{"num_hidden_layers": 10, "hidden_size": 224, "num_attention_heads": 4, "num_key_value_heads": 4, "head_dim": 64, "intermediate_size": 896, "vocab_size": 4096, "hidden_act": "tanh_gelu", "norm": "layernorm", "norm_place": "pre", "norm_eps": 1e-05, "positions": "rope", "rope_theta": 20500.0, "rope_fraction": 0.75, "qk_norm": false, "attn_scale": 0.125, "bias": "none", "tie_word_embeddings": false, "parallel_block": true, "init": "normal", "init_std_qkv": 0.0443, "init_std_o": 0.0549, "init_std_up": 0.0633, "init_std_down": 0.0633, "optimizer": "soap_variant", "learning_rate": 0.0122, "weight_decay": 0.0, "lr_head": 0.0139, "max_grad_norm": 2.0, "warmup_steps": 200, "schedule": "wsd", "decay_fraction": 1.0, "decay_shape": "linear", "final_lr_fraction": 0.0, "batch_tokens": 131072, "max_seq_len": 512, "doc_mask": true, "z_loss": 1e-05, "train_tokens": 395900000, "max_steps": 3021, "dataset": "wikipedia_en"}
Each number is 128 + 32 x the weight over the matrix's rms, rounded and kept within 0 to 255. Layers, rows and columns count from 0. Numbers have three digits each.

# up: layer 7 MLP up, 896x224, rms 0.0633, rows 608-667, columns 0-111
# down: layer 7 MLP down (transposed), 896x224, rms 0.0633, rows 608-667, columns 0-111
up608:126126129148104112141119221115131211083115066139189057081192097150121135131154041121158118146141071089175125149132106171073097142135233108095122104089167099168149154123147125167134112112126139169066118100129125136137199125214190115085164119112111162133170099157078158137161130165105094087078153125081109101160114137102133102072102173191
down608:110113154136145129148139126162156112087067130107175064151135071104103109081085165068119158111102139126145101154127121079144129158135168162118079121128123212100105147118116101076118075153108147172134071113073112117139142105184188137078125065110145131121090153154124111077151113163094153139143103148102157147152097147088144110103106162148
up609:120168096130114107171070129158118151113076074107116179132126144183088131127113120077144134131177088156141140123056143097143110111088147103110171171132100187183107119158155109120113108162091135067139144082183139109117170091094092156132105129113141093107101142141109157078175143162048168168147094183106107107134111150145153144092155110130
down609:164126165141063091150110145115120118093065091139110138151027213146129122059102106131133118180132167092146090111119086061176115106102180085075138138127147100143136105130128126108154128148154116101073155117171102144129071088096091136099129167150111110113162201135169108127077183098079096122200144090197098032163096105098141114148101084183
up610:118145181121115137106153169143114084120163148124122150159137148125167155046148089188179148158164102138149116146125133088084152089090190106142120112068120141169095122165171149137142082147086176142176145154118120170106102135102149168153201128189180169109109085121130096126109167162116135136065135147105141120098108133113126151121192191137
down610:174094169145142089121094159115108142108149175066104128117163130146138171148136099162104116116116136098197086136179112166125149116112183087109117144216086120142116131188171161166098143112141121170099090100117132089147088120097112134122098171125119136130141108164133073169135157080126171142130130111134152117125124108071113083095143169057
up611:130153136130092148086157104106151122129110144160182067135108181137194166140060167153148152135122091130204180082095108146186072162163171192093113147137153110168138120145114127086112122141049089086157143125106082101111135169146115079134161064167107149084179067168144085087114161092100157130130124182133153109160130172077162114083106114094
down611:114104135183100113094131126115063152130176101105121164098138102110161078154142072167155107137175143159142119104149123199130123127129161166105154077173164160139149165149151088133149085112110152159158129094148186076116093120137134138188156098140152107123188114128136139113121174163133189098173106110093096088155169128117138165204143120104
up612:185165170112115164157112132120150152173085121111118124163119115118091117101129165138139146146079142153156073079146168212116162132201144140092107173140156126137096120160136157133081114118128111144123155123152104124173072114102123131068109124141091117082094136150110118166146180117181118199053084083161134125094189190120093157124152121099
down612:063125181121129146107161120115136125128115102157105073168088129161104130165141119092110107130139077094090099131161107138084184103166075148138106119166094060110111120150087078086161072143080182154147121113161147113152064114130084074106178161074149102141092106095160148127108169127114077103145121151124115134098167084128123099164131101126
up613:136104123099131186165103125143119237188135109169183099168149131087149161056134128114096147108153139147149118141121138138127126163138128136150121159158146121159107076095176139125144150147121088187109145173141159169161108084187153132113167102116150118158127119139034114140092181116118141176107126133097133146143173133153084152168175133141
down613:137114129172173106147148115086149053073128204113107126103103160147137126175122138123118128191110132154126133064130093092112127096131148115131111107138161144135142182169133146151155132064144169100138110123121117078159122154087087127164122142164110146136128085109148135090171111129112138097144143140175094131143093129148152082110154159119
up614:106095217115126081083142117035136138138118083175163153116132164105175134167085094106108120133175130209137091106160140097137096084164139085075080107166138076221127150123189173097152176156139113160127147104156141131167155174100107159088087144150185097134090156135084118136114126109165152107104184171123167111111152125097098155124094120117
down614:080163171111163178133177131070170107068119098113157098161126130144111160139072157124104191131081113095129150122176139160135097150133103133158150119160086103133118132131095095112166124113146154082146150147113113148090133181151138106063165145137177129124184135163145124113101161149132152118103143125160146152167090048103106108110123150098
up615:140140153165129117173107110133084152123158169101162097158099089094115153134138111127104124146084113114182089168070148097120148117069113112118078136118146047179073142143086066120152170110103118139136127139165128137074148188131167127076149228121177159149131131068103130150165090096177179108155143121099147194139152107154137121109108086149
down615:143107146114072209170129121071070059168122122072065139145203164162111139087099117135103165172092180152123148104190138122186105120117220166143141123140156131207171119156146080113141103127131172150076167150090149137081035168124142122122121174062178143083081140127119072066106171088091083132124112122141100152080124116133091164112130180170
up616:175187090158122134135093120147085148117106106141132114086144109107086094135112126153152115145155120139119120096149086166134118149169150106062141102109146145077127129123131170181157134160123132161144117136127155123190119095111130131150120140161124155131086099094161114146136108173147098091143118075144122035121134104134166097117136094114
down616:087105106150151153140124101130113087154135132142135150074147066116142081054109160150085132115195174073181085118168116115207154125198157128195147146131124087125189165120092070111106091092117101142177122100100059140144133193154195129130065168109113143103080153109104061147144077130089168125122115157145127100186136103060105129134170137107
up617:134136195146133101120139112094085102177116096104089094115111116154145103120161065091110144126133146125121143166181121144124113101140090123106102047126147120110086175137150069156122121109099114145081148137124181140078100158077107122099111174076105135083167126144180122143150143144107123120116164113143143133101126151167173146091125123180
down617:078129144098126148135156150128098125162146133131151065159151100140143153185166121062200088194092148079127113150132142133147103099175103111120120122120129131135176157141109120130145150127084109161126093119129150179167071105073092109121088135162131141134117093096115173122134056100109164146158158080149121081154144122179136205151146155091
up618:112122174141117135200117120142104195151116153101108161105133106142150182066091155116175111119124147157106140148067114199121140111128108112098105128135132087164106083210100109083161164170133110089078129163171114173120136147126124136117140180106177156097143097168099082161190149166105130146116107170090175144045131085105182096144144119141
down618:099149200208104183114166110101148175147061125096106133158149125130108095099107132119133094080073151139104150148103119149107071120166151090112141089127150120108146092153126126101139120123134146066096082140099123142134079145118080086202090159091176159169153127114110177148110149134196095219106154124120156124114079121123105138195111200118
up619:110104143122091145138219107108188136100169177144114136160178145118107145168195140093101177105120117133160166076140090180139155089108082129062122144198112192060170149147136139142140160139112097178177104160152135103071140123126129086109143185192102087091095175121169138187144129138110099127142137173122133149120110112129161143114131177127
down619:123176146085144123128165114139120123150059121114155109136147152139098128109141113110141105173087123084118114101133117106100132166095136090181146123118127095132068069101128155138195159109158164107134087079105157121142169124129151221173060022125143180124186086105095078115103131106108123105074133084121123149117109155132106129082180098160
up620:122118120103120152150190067054076147130095113148120110074153101129099109038149120145103155100143093179088157151146119113159102102162146138125074063111129111111106152086119113116107084144088142097178155156093108095119134081114096100082154091152155153144090158144103151123128138134121105109158125159098115115117129068142108086161113117160
down620:114099093151113116086096159118169120133064152052141116156122092129118114126110159124094089136085163093171155089133172105118099110070063158088077167169112131089108134192118142153164139161137143141123121148146144149144145118167119178144102177136061119133119090129119115138105183137163153129141170124145185070129134148132113127125167167142
up621:129106142145092117148165188111187105124109168116102156101143119121132144133117158124140106145114136124146147129209103170175140131105100133091086125190117117143152136157159132145064147131145182141110056096141151138134142122106166074091106138167143192125127109140131054134126168174102145092165130121137171109112121141131125139135103181108
down621:131139151134204188114131110140125150094132093134095128140141160148141125193163138098118089126129165170073106144091107138101137091130152098188168077083116131159116173167105106101146122082124161133199150181101109161150117137133072136095074098158160111161117160140091179109108126127097101137184159181126123094155091190128135114128129152145
up622:143159149142098115159132082179124112127107113100104091099137110107094154127146180107133097078096096098098142143128145157168115133128143179154062137140110089141110181137129151144081138068183113154152125130134191056090150122090173135174140185127135103138105080132130065148118151165108153137133097109191133126066139119137189146079208122144
down622:079164087088129136140107122132093167093116162145144114172107165182157166136119109141136186138150137124077155099124058076110131135101123106100130080137153158161116125130116126112121110138028151167135100102110083135138106166133077142190102093158105160144143134132124130059064078129113160089115164136125139124167148127149101160170106091173
up623:128074105135105220115095152130141134149161172130113110164103099093132154079138092123097096126147124130126128192173145108159107063138144093096160179127069049142106176105107102119165137130108117152120125093121111075140125134155158119189152121108135122135140141075133180150132136173138146139126133101153181160151143129143125188109086100130
down623:126161104135150070121146156116127172120115125157147097068148169134097093121096148119142148149183141135143104055101110141152171158124093148168152113160165134155113141134113130155127161119122129166097142087140096123115110082063110149098128188095149147096157076161119118107127164139130142095116116099124121102095103147100148125109143200128
up624:163128078129092119103156148188087135144153089085113099118159099110149149104159164151120168101078142109166137135177138130137141141123103134106064137127115116132088058140190098112154128128126098173119134186114152110184087119146155132138107120105123066148112126113073123147138118157132137107135143114103079112123119119109080129149120147104
down624:087148139141150130154126110100164141104139141152094089122087117120105132175121156127154120133135086123126136088166150114107120108137101085134125150100125152078146131099123169148096083099141150102154143120143119169097095135155146117104111099159127136118107137155138105103156178084107162165116102095206149160157152158119154103157141124140
up625:134102203098120153129129124151114216087168091100145110059121126145130166138128106084097144124164129089127098082122119109112102093189096119039137138173139109146155184161140123099131083177104143126087124168142113163105105090139156155157165113136155173140143194098141132136114140146100091115163081124055145128134116134090180142099187091128
down625:147102157138132154122108157115137096132117144160110143169132107115123150156113157141107076155080063113105165165130138161116086106074123130191078092073171111091136075126093110153104159124184111114142101174126113089127106172148148119101147143108142145161136082099158154121154174084140145152114148081198101121125132096120103141110079123113
up626:128124160122089133131131038152142149192119081159151146060157129180104141098152184105098176150098120137081106077096057118154099138079093072165110141116105149155161120125078074124160089130141082088106089117078131187137107152108047062111105114156116098141088118087116153076179160133111106148090074130123110069088090095084134142181171142148
down626:129174180145203072089146128159184109177153093120105112136161142125160171096068154109131119139102114124081135113098109128179091164148099125168106118172176141139084102158140115179132136108121174106212134138057088179088110155186077145144080113117132158139149101093183137123180090133119033143112117140171143131070134161070105073126103049178
up627:104135150092166074152108104087135192106122167147142143112098123107144149102149118086097095109113134140074099095099099100100082093151140125099096093143090181152114085131163123128128168126108111099133073087111140120144121123093079080108065177170120163161141141138102149112174103165121170135085128163088159158104136074146171108162106132116
down627:121175123180081113103129140119113199114128164117119119134102098126097136100067112168122155132119015112128168209094125110179082133163105133038125134142092167095083125076137144160102108124121126209150145119112161172152128148185145096119089112120151141140153124148122148122142122115176118186173149127119116069188181136126126135054104119142
up628:146080149142134071146112158089152134156137167150110155051155104121136134101088150175090151077137157060183123176119068096183106087104052163118117124106168107168086151102167105184138126115136143201128106109165126071151090112096110129172092178173094184093101092137112078162131103113109097127096125122145096146127125133107110120132146127118
down628:126119082148146155143134147141155125118135102132047162134116078135136193109145147120133099135164146171130135173161100130119121117106181193161099114155204136157148120113129045119104057048114144144162120133157143116092171146080157199142150121162153123158103122111164097102166132100117123118120169119162157159151095137068113146134118135136
up629:150099106128116091101178141118152123183161124153091136125100149115113147081102129088158110172144171104070146108140102116111154140141124147135183156112082084123083176153173146183133125124095154096133115166169159111146115101132135092169150137141139141136103136164160133179222147129162145119141153101121163112141148132137086100202153091217
down629:088151180132119149111108147143092124179104124144173136141098144151129071171116158174161144125123135139155143107123154144138071135150116088138074146129129121137112104097111072143144122115173090106143118158130099137163133165116122141145091159140127088105142128128113148103074108152109118159101103099146094106137114140106121184060091120176
up630:129141121137174147160089185157128121143112159139118118098142202148046138168142155175190128111115086107137171048146138125108139103059122152143133211150045142182170104134154110163116178126097095051126094125106159142102127108048150066111100111167074114062143141160100122123177147123097128101144155118187138101107135144135125152099123144112
down630:117119170126148147132115132133118151113154140120248110087140139133124119166116129098065174158168150161077132125086076134119150161120112100159063160103121070096114181112087169129157161145090153183198144137089106122117125123211116133127124134061119110119146161055137156145116109148161102084144130106105052156169130160175155113164100160133
up631:117163189155190075119157102150162109073164162136144166069159154107158125122135151165153074154130109099122111144145120148108143142195096139102131151143070106108124184138137104053129126095141111106113147208177049147134086081151104112181146198127144136067159126110123134140157131121123136138090108087138087157124120055114106161153102130100
down631:168139111138111102119082114118120164146080124121087126159123123156137100097091133099118083155133145157106139148107140114142175088107122121143103124098149147159122128155123169175049175083136100182113151126093143109074102097081155091098068079121108140160105086103092158151172156161148133121078158100115123113152107132079131150095163140158
up632:160090126203155133144133078083134151125107138107120153091166125156106122067136185170121160082137101132154171105167119062160170131122057123068084106172083084026148092159143154052140177106169186069162052096151141077085154105125086087123098146161142166114134147109099138128147181144133137166146178107106131126137110144056155075106104086170
down632:137132085176139174138094160159085137102081111154076118098114178141123157115140154136097159129043172077169131104191110219154076119063113107136131086109152087159106148172160088136134071138157132172135149128147119133115088074184136163179079151160135085089129154179153148144170083123121106116126168105149049067113144084100137146111074137137
up633:133159093132129169131086098181121087121150096120128132169085140140143101157107162088135168194132155131190105102139112123095144151139159106107144177123124158155143159114126147123139179134116155090123075131126163128078168143063104129122106135131128150101143136134105169159121162061109134187151152175091151113102077124132122130130181162109
down633:142158131109113097116134165110150143141104110132111117137158106092166138111130071134142096113135126146114146124156085116123049165135158155142153120154169126131131161060154106134126121124164154111097220080120108172132119090142164124140160144151150069112119147133106142135181165112115086116111122113153094077158201148131157140121126104126
up634:128113168153128127162134145114100143115186131102165155130153097089130152127157111131196146114164137144154078108088101138091164073132120124148124163082113114146094193129121112164157145192141169148151222141189096094148128163122105156161110138095196131145084093110119138128132100114088111184088119199138180140108130196089157132169165119122
down634:126156086151131114124117165085132129153142095083116183111088170153134111082131169155128136129135114129157146160196109163138126137102084134119135101168129092103155128125066172156105074165149100127139175073113122158098185050137146092140139122094108121111127157176102076118142135106128115106123176058165131179129107066155094176165173138134
up635:128110137130126116099151152126116152113189089129122096123144086112114083180066122050139193080102141168158192097134069156048191138139164104137128116144124131116094083122119141116160148140135097170094095067050140098090108150114116146151093168123180067117135179135096141140093145144149122124075129117124091142204154152082098085123112145119
down635:114095128135108176159121116105082135116207141113150154120085137115107120066124161193111040110171105098116070148079179116177129136143111136078115148125117108154192135098119126109114139128108139118163121129159126140115090125103119065116128132112085142119161109116165146131121103110128105122121113142134134121050070128144101157142115077141
up636:106160081197150057104124088082153096111076113167206148121120091084136130169160132142137073160153128194131119169166136153137087090152177108132135144090125083171139121173183087116129119080101143106137055100131123130073151131103173118086160140122147108112133151137107136142150073108084108110122120116166161119110108151167125171089165141072
down636:169104161121135164147153159108108140176117128172148099192176145187152178177085145125136102121132146132105100086137051073153062114110133075091131064107117150116109174130164128101120167133157141153162170079129097086111130102164129126113174166147120050095158200065079098125112175128187130117105092142086084171170091123128181126144131133146
up637:141088052151144113109128115167123150140106113109119133137093145130186153151125086101093145090085101173120084109048048108123135073119113095154085106140135138117109075122126106133128152156079115127120155143070171077090123150092124109110133109164145082150114095113128145056158062084113136116128103152087158211080088081190101059097140092200
down637:149121131165121066109050194209100147121000136036144189225057124189133109144154119134042089139138101125147143108132154111125185119108122090136161169159140063106113096121136109071088115191115140156157110169106146190118145168134160130129157132095141152126188124125078124134161120107186135139097133180158150039093106096123189106109126056152
up638:137171106198126117161124209139110106124137156141115102181177110136158119117067135084141120191131095113119133084045113089127182165079121120112157165127086135167106147083141102075135116064150098117163104142184189119156141159142055157132180169131190125197141089120083127129123158125130182140117159165125066117097123122117161131145168145148
down638:120091176108094120130127160121186200124188093142163157128150142139072101157140098101098152153151149160089136124195142177154161095132176156123122140112136163095130148128073215140184154101075109182098098121135151148122169151098111100139158158090082112081134132120149224124096153139118100098090134150148103079136163105130166120096154146121
up639:170085149120162149155122099102147158129138140128122157108142111163143114123087092143133144197192109144118123172126154169169186178132104107163124096136092108155146111111118150164138084189115137139172121145076139132104161131163129132156125162123159142157116096126107073135134107138125122125123144088052143138085132112113082177137153123155
down639:091125171115085126128131151139144109105077190140191080098122141099114149128118160100176116158112158098125128104117113095101089108120145108076189133125181193080108137133150127138135146082171106153127136122126109142156048141154152143086123100148157182104197130131145162128142164152167125177125087129160159054143124154116158121120150118129
up640:140142101169142173206127129138135130132125105141136158214122160142133139151127111128150109166148146188153143147163151182138113123133121107114157092137134068149156140119088211148162101137177158176129081194165138154118102065122168130123161141110126136141122171083092125109127113189136167108115185169099155093151154115124115166120049127147
down640:094131178108122142096068162119139178143159119124121168129133093116105128103125142135195117139155109086117089165088159125113102149195108177123082140139118162092085111142054088132108113171107065150110174120106137104163144130177082143130118109093142163127105110154180143206143158062119103112131103121140079142114066154144150104136188164101
up641:127133073127133114137125097111159127071134066127086130103123111109113110134129127143110160105081119088245183166159130107103104092135156085087167095091136218142096160143110073102135147132109127102169107138191112121079175173086107176117134121046061087144090130163100112164101111079137108160209104098084127133156122126123143091100144132092
down641:164131137147141098121140130127153114132143109125136174149188117109121132065128116103151139148138163122132146183131097174126086193145093215136147131152173073143106094117123119085085076202154109099153114085135098104122150118139111127123132123125137185158145150083130128171114183173082130160104030114137191089065076145058137142148193124183
up642:110124105123088184079103133109065141159132141128099114120137184112143125079127146087078135116147138169048104157099100144099175116162133076126129092113155117121129125101170151103110138100115127123136109116126126054135160131102148121138128131101121126117145131082157162062092145141109116170156119174138101198068144092111107121119097162132
down642:167098106145131115144120109153087105091114100154163079143139050124123137125092096145108122108198114109167193117134124114158133139136111159144125136186150165124122150144114118154116125099099136098109121089167108185110111161132071169115099157163144107140139152155106150181194144100163122121106114108077185127123125131093144158095110057126
up643:084123113132150142180138046139124128085180135119109081075145093115111101137104079145124151147099084115101126107168112124180166160144148089097154085134147130172142092135067161142120219123108113086218168118134099112142075197127122166118192131177140118063167127181145121078173230124080106088129130187100062119161126131135166111093157079164
down643:142089110138073084136186120120116153105098100089177132147127149123124136139143149133090147100171146083115111178131141072226182138143087137145131188089127136049104148118148133089117170130110141083109124114167091149092156152113105088179062138141149085129148130131101125123111159071091163104096122101112163089164117145105151105102168081109
up644:168102111146116163148164116126115123127184128154146130100138136071059096085129128174088122113128109164130179158117099062095151173153154100117099159107108147089073132101089112154131103107092174159131147120148126202119121158124105142133107127143203136180131110095099128121099120137069161119105163144116118081178128158105212160165053164178
down644:092189127150140166168109123170122153108126146063102125143115173132148161144115124183125170175219062111195110142128138178110087115128126105125192111161140130091108118149135138148167149115154121152146075150096087097138156140128124126104187205126096159136145110142129099164074065112150101126122098075164064213086178071149123118116125129108
up645:113154063162113146123125058138142091144104095142086110067116118144057156135163154064141171133121157126120107148087151122150162088137108064111062177137138168142143164104122112114092095113094145096176132145101127161148167112131153140102137144145172165132184121139096153144081114156211147097153111111126098211108133104119185137129090090100
down645:106183178173133152094096120159116138122095086108084107167165169110120111139125169127106188079183087109106091133072144141116133166159177151091135084161055133154134092149162156112127113139121139178116160134136140147143123040142146089149135051092129117084170163113151130042104140128113149057112164169097070087135109184149146156145135115135
up646:186111163102100113233091145117135150148125080147122126088111077152125129074138088150127125091107114177124109107127160092120156081132087128122111147120084111139164040148090098137195124147095173101125083151153163176134114135120148134122119156080170128140153150062195128166123100189058130130060161090128132075109100117133173053131053098080
down646:051127145164176122098115138128109119128206134125089160146196106092083111076143144145127127150156169117150070103153085126092109136123131122079124126132128124120150143131162149093125117203143111108119120096137099097133123154142125156140110120097104129137088114145108119150123108114114115099140129127098136172132133092177118150083183167151
up647:075096131108149123110153153066145117123105169135099110106070131160137132110189129152140152144102130097143135129123143083130065148139105093135160081127119151095139182153104133091105125161112108111142138095148106149042051174157160138161046073147123178107156141192138136069161169123077160104179122072149079088116047133125120142084114121061
down647:154086150094151172182088145104147097129099147153167081183154170119166166126092154126109109185140120102093174142152185099075113070129153142144123155144137133159128093111095083125112107134158100093130149087149149097165156135122109171165090123118075101171120130150158113088112135125100128181150120173131128105084137129151107112099121159136
up648:078081133106158120116159078084165126108120120112119115143146147112129153130126160106154141090091146184176125156157138074148105063084109116093119084099153152105091073138134142120082099043098158067143110050070180115078121147144110125130194109124137165109081103138129132097080128199064076065097158147132130093188157135126087186144057104114
down648:138104136139090090097147132170109143125092100167114132074068130125133126114105125115117119085154129110136101153086129116125134117120143128120153100125119085091135137092129144148157107144120099104145153148190103137139123141121152116145081157196052095116176141144118095146133136131158152133143053109114100133065108076133123074138136140139
up649:063077048150082086201118121152137144154050145161096097134154098098110174094088093074115131071121114123152142166178152135107113116125097119083104160108157164111131165132158062144220163111090105121118150139144092108132156162077148165091050093105148082130145078088091097087117123104129064153128087164089156128134121141099153119136106166105
down649:121160111097130110099151127115145086127041099073215119165126162172110072090147152164097186150133092098168182170152124124176174133078125196115105134114125148088104119112118174104083106103110135148083131105086085115110070083111211085096111150107117125128135174137095158142125070110082163021099173117096163108076155132118157155171115123132
up650:146148145155136099101177140146106136118133076118129162118118117108151149112111130117110067083141156100212082081087186114120113150124125124097120067161095108165197115134152115080184162160122122119116141069085131100153113124047100103138083134120170076119075115163139134139164171113057106155096171171138160093119130065143108100132156132182
down650:121130088100155111122186157157149157142138104093139183126124162124065073098124097134137101120090124091196125131195202109135122157167110108099142135136114142102120123149106082176146107110164163134057050142120115157149036160107112179162078077130115165141135175120110061155096177174119073144119180103112152129106138125136143113086153114093
up651:089127147172106146122179098109127107128143101069131157125105061189106151150141165159090149144108176193188141135155147116199155125043118112088167139076130147124142123154089144072124130129125149142104128141155148115143154135126103078094078166174135094095161152124073109108121090168120159186128136134177090093137105079100102112157121104162
down651:129113187079121093131101145145119142108175098148146110156169154077110101104085127086182107125144157164055084141092092167101114125190152147124058109121142144120127100138143106154143130139090098160197167134089130118145127072120152126148151093175084145111137134158138163115128109154139127148163140141127091130153163126111135120162161116106
up652:110133131096136133147164150099161086070172178165112126148088159096184150117175097148149134121145022120116141133160167081116133139124117145102154167095051138111159123155150099104107141096146078048135060101161126149232171114167137175105116120099138096091100124162093105145139122102123164140097136132130126080126142136148148169121144127054
down652:170110140088105113194152148155120098161127100065107064143137151146157101170154115108076128110107108134128136120116157121174122078147118064180117167084133152138128186136146164101156148131112161159191155159102188108112165148089077100078155104114148130138182148094185140076116138136152162090091066178183141108148132188144143116093107133119
up653:145156140102107086165170114176168127160151138121160143087089110104093090091197136187101101151150092154143126125114096124122147134149083078106106182226091170086045112105171133135120151126093058091129095105032108170071121148124118191118132124125157135144121110157142138107179126140111114139120162094102152085114088055116081115115110108174
down653:172139144149172155055164120144164078105194145089139085149152231126121181113135092145123114076166195105113163057153166168100151133050139165141113105122129075166095120081110135138162109153155111154124120143140130120084120124109146159102098107134145150116122163109093148178111149133155132031156131127175154072116123130110104167110181131139
up654:152097155093109083184124142097119127109171122161099121099155116155178161119113109133082187140106133123139102195158134106097104087147089136091120166115202169125127123183108165151198138161148131067119130092162109115150121141136128174147123157156118134122106116161084119074064124142099128084126123151129103127146142085146134159128089151075
down654:147137112135127133147122128123111132142212115060151170093140125143141058110094154120117137143146131069119127110086083191086104116169177107135110121143086166121164162108113090106148133122087126117099110103097134077119157087160107160156132097120127157134105075102154156125124117157138201151102172110132162104144132158145124152113170111154
up655:159076171148103137174139059153085151146097154135094107061131127112213140117141156171110171129151108166151117133167138135124131131111128155142113131112231128154118168203066092151139101094114159112141116068107106140187116109156155134122169173200136105141090147103132178102118130110134210091111154100130122151150201155140088155114121126144
down655:156185108130146134123099139048114111073160164111165148099118142154113106120152097101178079088128140096135119114065169155212122124142123102150113148115137171131099123189126131111158114142188057121090169161135158103165146108193123136173115146145087164144120110180155097111104130129151105144070098076163121109131095128158174130109120119142
up656:101087138080103112126139132140066153098140137125141163124158110165143168107104110127135121116096131118124126097087167126171044074126140155093147101141107127118124166132088159133073141070087108113108061103126059116178179126134147136086105159139144135112083144092102150156114097139155109099149149121095196115175147140119126061123168093162
down656:139146098171191158068133214155145109070185093078143175176110072115160126106186128142128091093174110111094187082183106151129136148074157197099096094129181175091156053113149144096115121130112127075126200109155159175156118117130144145113094148109103149107147149103085115156130153165133112113191118142156120149095127105179146142149143116153
up657:170136149103131132175095121105145190150149152071109096106143083142143130124095075086156168157118170171078146144077119151160088082102121096128071096160127131154153079122081159127100122162084165056177126115107122166162112085137150103160166133117135147084130100109137137100136141165087148103132100184182132131098132177134072158152147128156
down657:136063125200088149168145125092089095124069127180153193130125109069066113045113139139116099020118090142093123138150125108156127154121070154124167086137140148148102182135130044095157086153185122071109150121150108147141132100141059182177082125162151095188103075130124139143109116110177146107117124132139159154111094088108139139078118120133
up658:130117087108064145116138093153101113185159141142081093119114135132147131092081145082113114087155171103068163135099096118068147138124117116171118021182113137106130144111131099127179157132100095110155168138114111106160131176164147167129170161158097153142074117122146081068151117074123099104080136114063135070121220088101062071127149074136
down658:105142178188126207111161096116153119151097101110173127179129142041138088120131118177087123126113142107121124033146071182152126156115101192129164155089070126081127097072122096164170115163168120158173176095156182112123110124152148144115120099147099117130159093107126135115144172106144180127053165147086062157132113161136145154164106155053
up659:103126158102093126117150085135156151158165170116176113136194152089138106160161161142123120158102110120173150106088143073112085110196122151157111128110144133095105155117153099120129115164100134128111121189152179097107094171154177072095110125199106116131105164175140154137139100101127103107107138156110112134115097114150099132124087090114
down659:080128146160106121190116083120079156117139171147064112125098155138117090121129088138179179146107151123104102102153129146092115110095070085080117160118099127123124101093067124125183097079150133104122134095131103076094149111108126101129113086179118167081153130116115152127093125181125116150133126099129150181123145098142152178184139116147
up660:166125136149151191162114093071130178119154169072153107157103084137094111098160083153117086141177123169102161147105196132186122143119100152135138110141141129125124215117170108150129090155169100134121149145102121163152105161093101150117166111094175143083220092071142116086109156138129178094173156113079095108162121173127192136121135083205
down660:097139094112142131103109094149133110146133054128130126125130078126131147182167157111117155133132140143120161148079126139164135155077135085174166153097185151099088156158148144113142111111173195128128119177048125125082120192087117109097119058093142112093109196090065115105163180155089140170075105153100188164084120053130103133162129136147
up661:101107162097116165108113122140136121115103204101127151133133166136094153132195100104062133107131161142136076188154122121114084114130117115109111166073113149098130111117131123093088134137133080145132181125149108098094147131121075129088076121125125166108113124055116070124126113143102122106105114134103115130120097143181126072112133106102
down661:147141136086112172114171139125204143127134129131106110104153097182126112125064101128145159121059174117101131143098108105187104140094112090111120132140138159128106076134134201115159094138164178104157144107105133135113098114183121058157133146188105100090185144095094150159139176158139168101097103184062119091130113151107155145068166150174
up662:172151119098103120175129072088140132109103099123157106138140106091178148145123144136115098212161152120125119089102135130054122057147052143058142100125124138073150117080126118150160129162120148119131133130160031112208146088079103095093105137093133122164087103184079105074197045107145142157110182120171099168128130184122099102158166093177
down662:124063151157125141172146134155204159156097169119135105090116121159154118053171116111162117129142131105105173114170136124134154134098062098172100193124116119191170115146180148077129110173134114076077048169128184099107102122108136153155120139136127103058138070171091090117146149097127137097108189160084163131129154124159159165135163136138
up663:082144167130099104116190122094142161126118146093122121138122085120123079128153103156149161122139108128156097242117153093023168143129105124098137113108111183141142179092156132096159159143143159136086137135089134159181062198129136146044135134088153140153145177073138140130167121179122124120111108101131141148108135098142142102087131134168
down663:142108144115095157109127150086071146131141112129117112140117148134076096079137092125107145109113176111170176123106140113129170155201101105160141141146170133124122122123087111051109095120156125088156184162179076116121134098132148131166083119085113210164173089137116137075162105143163133110157101116072131168109179216095115080180115131165
up664:200149146115092133142105148070132172135101108144170080140143163118135144101129149117166070151123101151114116142145124128194106133136168164095094168113136183094086077144149182146075122124141145132145064095149082148134173180095131147167163184044126098128086127144151119109067114157129102108121095136096145152120081158142151145086106148111
down664:085111192086103138166173091166157155116054156105098154166142102121078093127099075104142159147124110167148126158178138177102105138206162093110125107061116140111169121132104088124105115124157107149163154119168081169149169136086167149104148075119039126123168229158066149083134075099161149126168104181122118140166124098105151143093097137063
up665:133152126167127169120113178133135075125117170105113129137167116110050120102135082122079171109148113132121070183178142081140126095175129081161150022111158177092110155114136144085132159101160118122087161150109105134158096142099100108098134134081151159125079122094115106116169168076099146140161166197178154119138164139086135132166123129088
down665:200136096159121088131115140064179136081145142139108151115132131138103157128155094142133185160155175092148128131178103153131144145150101123115104115070120079079113181149065055168088092207118087146159075128151101179066114109087071135178149204133140135145131113160107111205142135149122145081112094121115133093139092157131106097139204119079
up666:156161151101116085123150113139074147166082132139115094107146078192100190099083074076091123108162193065060127170119134119049064154113136137085150139130136082138128077123097125073153122125132152066203186162109084117133144122190150107097076152141118065153141074094165116079147134080095115113131036100105122113182093104119151160133145159095
down666:148124158180157191134084041147116101139089137128161097106127128186121091175141068082077112075114133113076068081076098143088120131074127090098127141097123172133182123122048067106103143128119109115146137139131174044166159143123103154123125090118138176141127139158122158121146122092122181121117049079130070122155097079136180194145118145113
up667:139111136117106105098097147125102102147130147133138122121151124150118147091114162109186146114104177126188086145062183185147078093171134102108089123128110094123151198186112144116106097175100166114156111125155153179105117102102122069102127173129092168172139152143092172146095135116059148134182181176179132104184124058149140071143172149131
down667:120108097083096120179120080103152126123092165151097114145112152148092157200180118133123166124112099158126094123204098137065153153104188131156204147124191144120111145071092101155184134118186146111113165124140113101149087145124144115118143134101120080113137139124127123190137131170133133077129127106168123143102078143137134148144103115149